Weights of a small GPT-style language model, trained from scratch on English Wikipedia: 954M tokens.
Each number is 50 + 12 x the weight over the matrix's rms, rounded and kept within 0 to 99. Layers, rows and columns count from 0.

# layer 6 attention query, 576x576, rms 0.0354, rows 242-255, columns 0-47
53 60 41 46 55 44 67 46 44 61 54 34 61 33 53 51 59 48 49 50 68 63 63 55 73 68 49 57 46 77 45 53 51 55 56 57 47 68 49 43 37 58 57 48 44 60 51 43
34 50 38 49 59 46 43 48 32 49 53 39 34 54 43 46 48 30 38 40 51 58 58 39 27 47 60 53 61 36 58 52 41 54 41 51 37 63 50 57 47 48 42 46 42 44 49 50
62 51 50 32 52 38 67 58 29 50 70 42 39 58 49 48 78 56 45 33 51 74 42 53 81 64 57 55 56 36 73 36 42 50 53 48 44 45 49 42 65 56 75 50 55 85 48 48
66 42 51 38 64 37 50 55 33 44 19 55 53 51 47 42 42 60 33 40 66 50 61 52 63 42 32 38 63 65 60 46 55 58 42 61 45 62 44 29 44 60 45 31 55 60 52 50
77 40 57 49 56 50 36 53 49 61 37 48 40 49 37 48 44 74 45 43 48 35 60 52 71 44 43 45 62 46 60 57 67 44 51 62 46 12 41 31 38 29 62 74 69 60 68 58
56 50 80 37 73 67 37 62 25 45 55 22 55 36 66 70 61 49 59 55 56 43 45 25 48 68 54 50 63 59 58 30 45 42 57 20 54 42 69 57 80 83 58 48 51 59 67 43
71 51 18 60 42 62 51 49 45 67 23 71 27 54 60 38 78 25 26 40 84 95 54 47 66 23 76 31 36 34 47 40 42 54 77 36 53 49 63 57 39 43 38 37 29 53 30 48
96 66 47 60 82 61 43 65 30 91 54 09 36 20 39 26 74 73 61 58 29 13 71 23 66 46 35 35 57 52 33 34 49 40 58 18 70 57 61 69 37 59 60 06 64 90 14 51
62 48 18 43 39 63 65 26 69 19 55 61 28 25 62 50 59 30 56 51 53 37 74 57 13 66 53 38 24 96 70 61 28 45 71 69 40 32 31 43 77 28 42 46 44 41 28 23
53 51 56 43 58 36 56 40 65 58 69 76 50 56 23 51 60 66 64 46 52 49 32 50 91 38 18 33 69 54 16 42 99 86 52 46 47 48 25 51 66 58 71 55 19 76 16 23
53 57 57 53 71 44 54 11 62 75 65 11 52 48 46 29 54 39 40 22 29 69 50 35 62 59 53 52 47 55 34 21 29 54 53 63 60 54 55 67 17 52 33 43 54 51 56 52
27 50 34 63 53 92 22 47 35 45 62 23 69 31 57 87 45 57 38 58 57 63 68 45 70 22 41 40 44 23 64 70 20 85 29 71 64 62 52 15 86 09 26 58 62 35 63 38
43 76 70 54 82 20 42 34 25 67 28 65 69 77 32 49 36 24 29 48 81 43 52 52 72 59 34 66 37 75 28 74 46 10 50 32 68 67 46 25 57 74 58 68 72 76 65 26
45 40 45 31 82 50 54 60 50 82 50 00 31 38 39 36 28 43 66 54 69 33 43 35 48 39 60 68 44 56 74 67 74 21 36 37 32 78 72 71 31 62 33 72 46 26 38 43
# layer 6 attention key, 576x576, rms 0.0336, rows 242-255, columns 0-47
60 46 44 64 39 56 39 66 43 60 48 67 69 60 46 63 23 53 41 57 36 66 67 39 57 49 31 41 41 20 58 70 57 87 53 43 50 64 61 52 37 48 56 42 25 34 51 52
32 47 52 37 46 67 36 35 22 51 40 35 58 61 35 36 44 44 49 51 49 41 45 62 59 31 59 67 42 50 51 53 65 55 44 45 37 63 50 45 49 44 43 58 57 46 64 37
35 41 49 48 49 60 58 57 49 64 44 35 48 46 35 57 42 49 38 47 54 21 47 33 32 54 41 56 59 60 46 64 60 57 33 31 53 67 75 58 51 49 41 36 73 38 41 61
32 40 44 31 61 60 77 62 48 44 49 31 68 40 52 41 83 60 69 45 37 70 66 45 30 62 39 73 67 53 48 48 89 56 68 66 69 59 55 75 46 41 53 78 20 24 52 47
38 56 49 36 46 50 60 47 64 61 34 72 35 48 65 58 49 60 56 42 48 32 42 42 72 74 60 37 66 55 30 29 25 46 40 43 44 51 33 10 72 36 45 48 66 55 37 53
61 62 80 49 59 72 41 38 75 38 07 47 53 52 41 69 58 38 50 49 55 44 70 61 17 72 78 66 73 56 44 19 61 23 55 51 47 35 30 48 57 64 52 26 36 33 66 46
56 89 36 36 43 16 57 51 49 55 32 36 55 61 34 62 64 33 52 37 70 67 56 75 65 00 73 39 80 95 60 25 54 26 61 70 52 42 16 01 36 27 75 43 42 48 45 38
65 35 33 85 66 62 58 40 62 28 67 58 27 61 56 41 41 86 72 40 52 51 68 70 54 39 40 12 31 88 30 40 64 60 23 56 40 41 50 53 35 85 50 63 75 52 63 58
44 50 25 39 74 45 59 24 46 39 42 46 35 33 19 55 56 21 63 44 54 00 37 40 52 43 40 78 26 43 66 47 56 62 32 56 41 56 61 52 77 34 43 48 17 32 46 50
51 33 77 60 52 32 49 47 45 45 77 36 50 26 46 48 54 56 60 29 70 67 38 82 99 31 56 30 68 48 25 45 32 99 55 57 40 45 11 29 58 61 63 64 00 81 28 52
62 36 45 76 60 39 72 44 23 58 36 36 42 41 74 82 61 57 59 43 69 41 49 50 72 55 56 56 41 13 33 47 73 41 52 47 51 46 37 39 40 50 17 38 57 45 26 36
35 52 34 99 65 49 29 64 35 64 73 77 57 63 48 25 55 33 41 36 32 00 63 79 40 44 30 80 58 25 66 40 59 85 62 42 49 32 60 30 69 36 56 45 37 72 32 41
59 47 64 52 68 57 50 32 79 49 57 58 52 49 44 68 47 43 43 53 51 29 65 51 35 43 39 63 60 78 34 47 51 46 44 44 49 60 47 83 46 43 52 48 72 32 23 25
23 20 45 53 49 40 61 42 49 40 66 40 53 38 49 18 44 51 61 69 36 26 50 54 44 22 36 47 50 24 67 66 64 07 77 67 36 51 81 66 64 33 68 44 31 54 39 63
# layer 6 attention value, 576x576, rms 0.0348, rows 192-211, columns 0-47
79 50 59 34 68 69 55 47 50 41 52 71 41 51 25 39 41 10 61 78 38 62 56 35 38 57 57 41 53 49 57 68 47 52 55 60 47 63 67 40 62 55 72 33 46 42 67 54
69 46 66 53 68 30 38 69 47 52 40 66 45 62 44 44 35 32 59 42 56 67 83 69 40 61 53 62 44 66 60 65 58 53 42 80 47 60 36 48 48 60 32 38 48 59 51 48
46 24 76 48 65 68 79 52 63 47 49 49 28 55 48 53 41 39 62 64 45 58 67 79 49 74 73 50 35 63 70 62 49 37 60 37 18 50 43 31 49 38 45 43 59 60 66 46
54 64 33 44 40 62 66 40 36 53 55 44 51 78 39 44 46 48 61 56 46 41 48 56 51 62 47 40 45 40 73 79 52 50 27 73 74 50 59 37 46 62 39 52 50 47 48 45
57 51 51 66 56 48 58 51 26 50 33 43 56 58 62 64 51 32 54 32 66 50 57 34 47 35 38 63 52 42 23 64 45 49 71 30 56 62 80 59 21 50 58 40 35 73 43 63
38 36 32 36 87 47 42 35 54 38 54 55 33 48 45 38 57 36 35 74 44 50 54 64 60 50 58 67 23 66 37 57 37 61 58 33 52 46 41 45 63 35 55 56 50 41 59 51
41 41 33 43 51 60 67 59 41 24 45 49 71 61 57 58 57 60 64 56 53 41 69 32 48 58 50 49 52 67 30 63 62 55 21 61 33 28 55 43 36 53 53 54 62 58 62 43
61 42 56 60 74 54 33 44 68 52 50 43 48 61 53 51 41 51 28 64 56 56 70 38 60 48 49 44 43 44 53 73 52 45 51 44 55 46 78 43 51 48 32 33 48 58 73 62
48 39 55 63 40 36 57 46 56 58 27 40 41 54 42 68 37 47 47 63 60 59 34 62 60 36 62 50 53 50 59 68 66 52 31 65 70 54 43 57 36 41 47 52 70 66 48 58
22 60 27 51 46 47 74 53 50 46 70 48 38 30 45 52 60 88 63 72 59 60 70 47 58 39 44 53 47 39 43 58 56 39 37 72 78 42 54 36 73 80 57 44 46 56 61 59
48 44 52 47 64 54 73 56 32 43 81 71 47 22 31 43 59 45 43 49 69 43 33 56 56 56 45 51 56 50 65 43 42 52 47 45 42 40 58 42 51 39 53 44 46 68 48 69
58 54 49 54 40 51 39 51 57 27 46 53 47 40 53 57 42 58 57 49 62 55 57 81 41 42 29 51 49 40 54 28 56 50 76 35 38 36 42 35 60 51 44 44 36 58 71 60
67 48 24 51 45 21 34 29 52 61 41 57 47 47 65 41 52 42 33 47 29 53 58 43 59 68 57 60 64 47 57 71 48 53 38 27 38 55 32 38 61 44 41 77 54 65 68 58
43 54 34 48 60 41 31 04 57 61 39 49 52 55 41 35 29 58 39 51 56 51 42 34 50 30 46 27 61 57 55 31 61 49 55 59 55 38 43 49 57 46 66 44 63 34 61 74
46 49 47 60 67 44 66 55 45 39 61 45 42 56 46 41 44 63 61 74 46 48 62 43 58 53 18 46 59 41 34 51 49 50 31 43 37 70 37 38 69 69 32 59 50 59 42 34
64 52 34 53 12 44 46 42 36 22 56 54 69 41 38 68 46 59 41 46 41 43 65 38 53 38 70 46 52 31 57 68 38 45 43 24 39 40 38 46 45 28 56 57 38 48 22 51
38 57 34 45 50 52 44 53 34 50 42 63 59 52 26 50 48 46 66 53 43 61 56 26 34 39 39 64 59 48 70 96 51 36 73 33 29 52 55 38 63 09 34 72 44 61 42 59
42 40 53 56 47 56 55 55 73 23 41 20 39 52 40 35 71 65 54 60 38 70 50 55 49 44 54 48 54 58 63 37 38 53 29 61 50 57 50 27 35 47 50 41 49 54 49 49
57 60 32 71 49 56 31 42 39 52 56 81 45 56 48 48 28 59 37 33 70 44 25 18 49 46 39 42 50 40 30 52 53 46 46 57 28 45 32 60 52 57 59 36 37 35 31 51
55 51 55 47 37 38 77 31 67 30 55 39 21 51 52 55 32 62 38 40 57 60 43 66 62 37 55 51 34 44 31 77 62 50 37 40 59 52 55 61 73 24 61 20 58 66 51 52
# layer 6 attention output (transposed), 576x576, rms 0.0367, rows 192-211, columns 0-47
78 44 55 47 62 70 67 51 40 58 52 67 60 50 22 59 41 36 53 77 32 50 66 40 56 36 46 43 65 56 52 68 51 62 64 48 66 57 74 87 59 57 73 34 34 67 66 72
74 43 61 48 57 25 22 99 40 57 58 42 45 46 56 41 57 26 50 41 73 69 41 57 49 69 44 41 35 51 54 58 60 52 45 78 55 51 56 59 49 54 27 37 36 39 54 51
49 36 58 36 51 50 70 26 50 38 56 50 37 55 77 34 65 41 57 74 51 87 52 68 36 54 75 51 37 72 61 64 64 45 46 42 43 54 59 31 52 41 41 27 61 51 59 53
44 54 29 57 44 84 58 37 44 39 41 36 46 62 55 60 52 59 70 57 58 16 56 68 49 44 38 40 57 59 73 77 51 54 31 76 66 42 70 53 63 55 71 60 48 58 44 38
55 33 45 62 61 39 35 65 30 74 56 62 42 42 50 47 43 49 47 45 41 50 56 45 52 37 42 52 55 48 34 75 30 57 58 21 49 49 60 77 19 56 57 47 55 50 50 64
42 51 33 39 66 33 68 35 56 38 44 48 60 59 70 47 56 59 45 57 37 69 56 47 43 53 51 49 42 65 40 52 32 61 43 23 42 30 60 49 57 56 50 57 71 25 83 51
43 29 40 33 38 52 46 41 42 17 56 59 40 45 31 55 48 43 68 65 53 49 44 36 58 58 19 59 30 36 32 69 40 51 24 74 23 32 63 41 27 45 70 40 48 53 44 37
58 40 48 55 67 42 67 64 67 52 43 38 63 47 67 44 50 47 34 60 47 48 64 56 48 29 37 32 53 49 48 63 56 57 58 38 48 66 49 56 49 56 53 43 30 78 71 46
39 52 52 50 38 27 48 53 41 64 55 49 30 59 17 59 48 28 60 40 54 69 32 54 56 53 75 24 59 57 59 62 43 52 42 47 44 55 63 51 37 48 41 54 70 21 41 71
41 55 53 59 50 48 42 53 60 36 58 57 58 43 43 54 44 76 61 62 52 53 45 31 25 53 34 59 40 36 36 71 63 34 44 42 58 52 39 38 68 68 43 43 55 52 60 52
49 51 51 46 56 58 63 47 37 45 64 67 65 18 37 30 43 51 46 43 62 56 47 64 57 45 48 31 49 32 62 41 18 47 56 42 44 44 48 60 37 52 53 55 44 61 59 43
40 44 48 58 71 44 32 57 50 19 43 59 34 42 62 47 50 54 61 53 58 57 51 78 63 52 34 20 77 29 51 24 51 42 71 20 34 42 32 67 46 48 40 55 56 25 59 30
66 52 26 45 61 19 39 43 26 41 38 75 34 53 55 38 50 60 31 46 53 42 53 58 49 49 60 58 59 55 69 74 18 47 53 12 33 40 34 56 58 39 64 70 56 55 80 48
46 36 48 54 62 46 39 25 79 65 25 38 55 45 51 19 51 43 39 50 71 51 57 33 46 41 23 28 47 69 72 39 73 53 62 67 70 47 64 58 46 28 69 59 71 36 48 71
53 65 35 42 65 42 41 40 41 42 75 47 63 46 46 43 40 62 77 68 48 72 49 38 72 39 30 67 60 26 45 60 41 66 55 29 48 52 34 41 54 60 37 60 56 47 45 50
69 35 58 47 30 37 50 56 55 38 65 50 58 41 59 47 54 55 50 44 40 57 56 20 56 52 80 59 40 38 56 63 42 60 60 30 39 30 66 70 47 30 60 47 29 49 26 62
38 58 45 54 54 65 52 39 41 42 61 37 38 44 31 45 54 38 72 57 44 69 51 27 57 44 71 62 60 37 60 88 43 48 61 37 41 47 54 53 84 52 47 44 45 38 35 49
54 54 60 50 39 50 61 52 75 34 72 36 40 47 50 38 68 69 42 57 62 71 46 40 71 59 56 68 47 55 71 35 60 58 33 38 53 42 55 64 40 55 55 36 62 39 65 53
51 48 54 68 53 49 32 30 30 62 65 43 58 49 65 49 40 45 32 36 38 55 53 40 62 42 55 30 43 42 43 48 70 40 58 46 26 69 58 44 51 55 62 44 37 47 44 45
33 69 44 53 53 33 56 63 55 51 47 68 47 59 65 53 46 70 42 42 45 76 44 53 59 43 43 57 43 66 43 80 51 44 60 50 76 39 53 75 57 29 52 37 69 46 39 73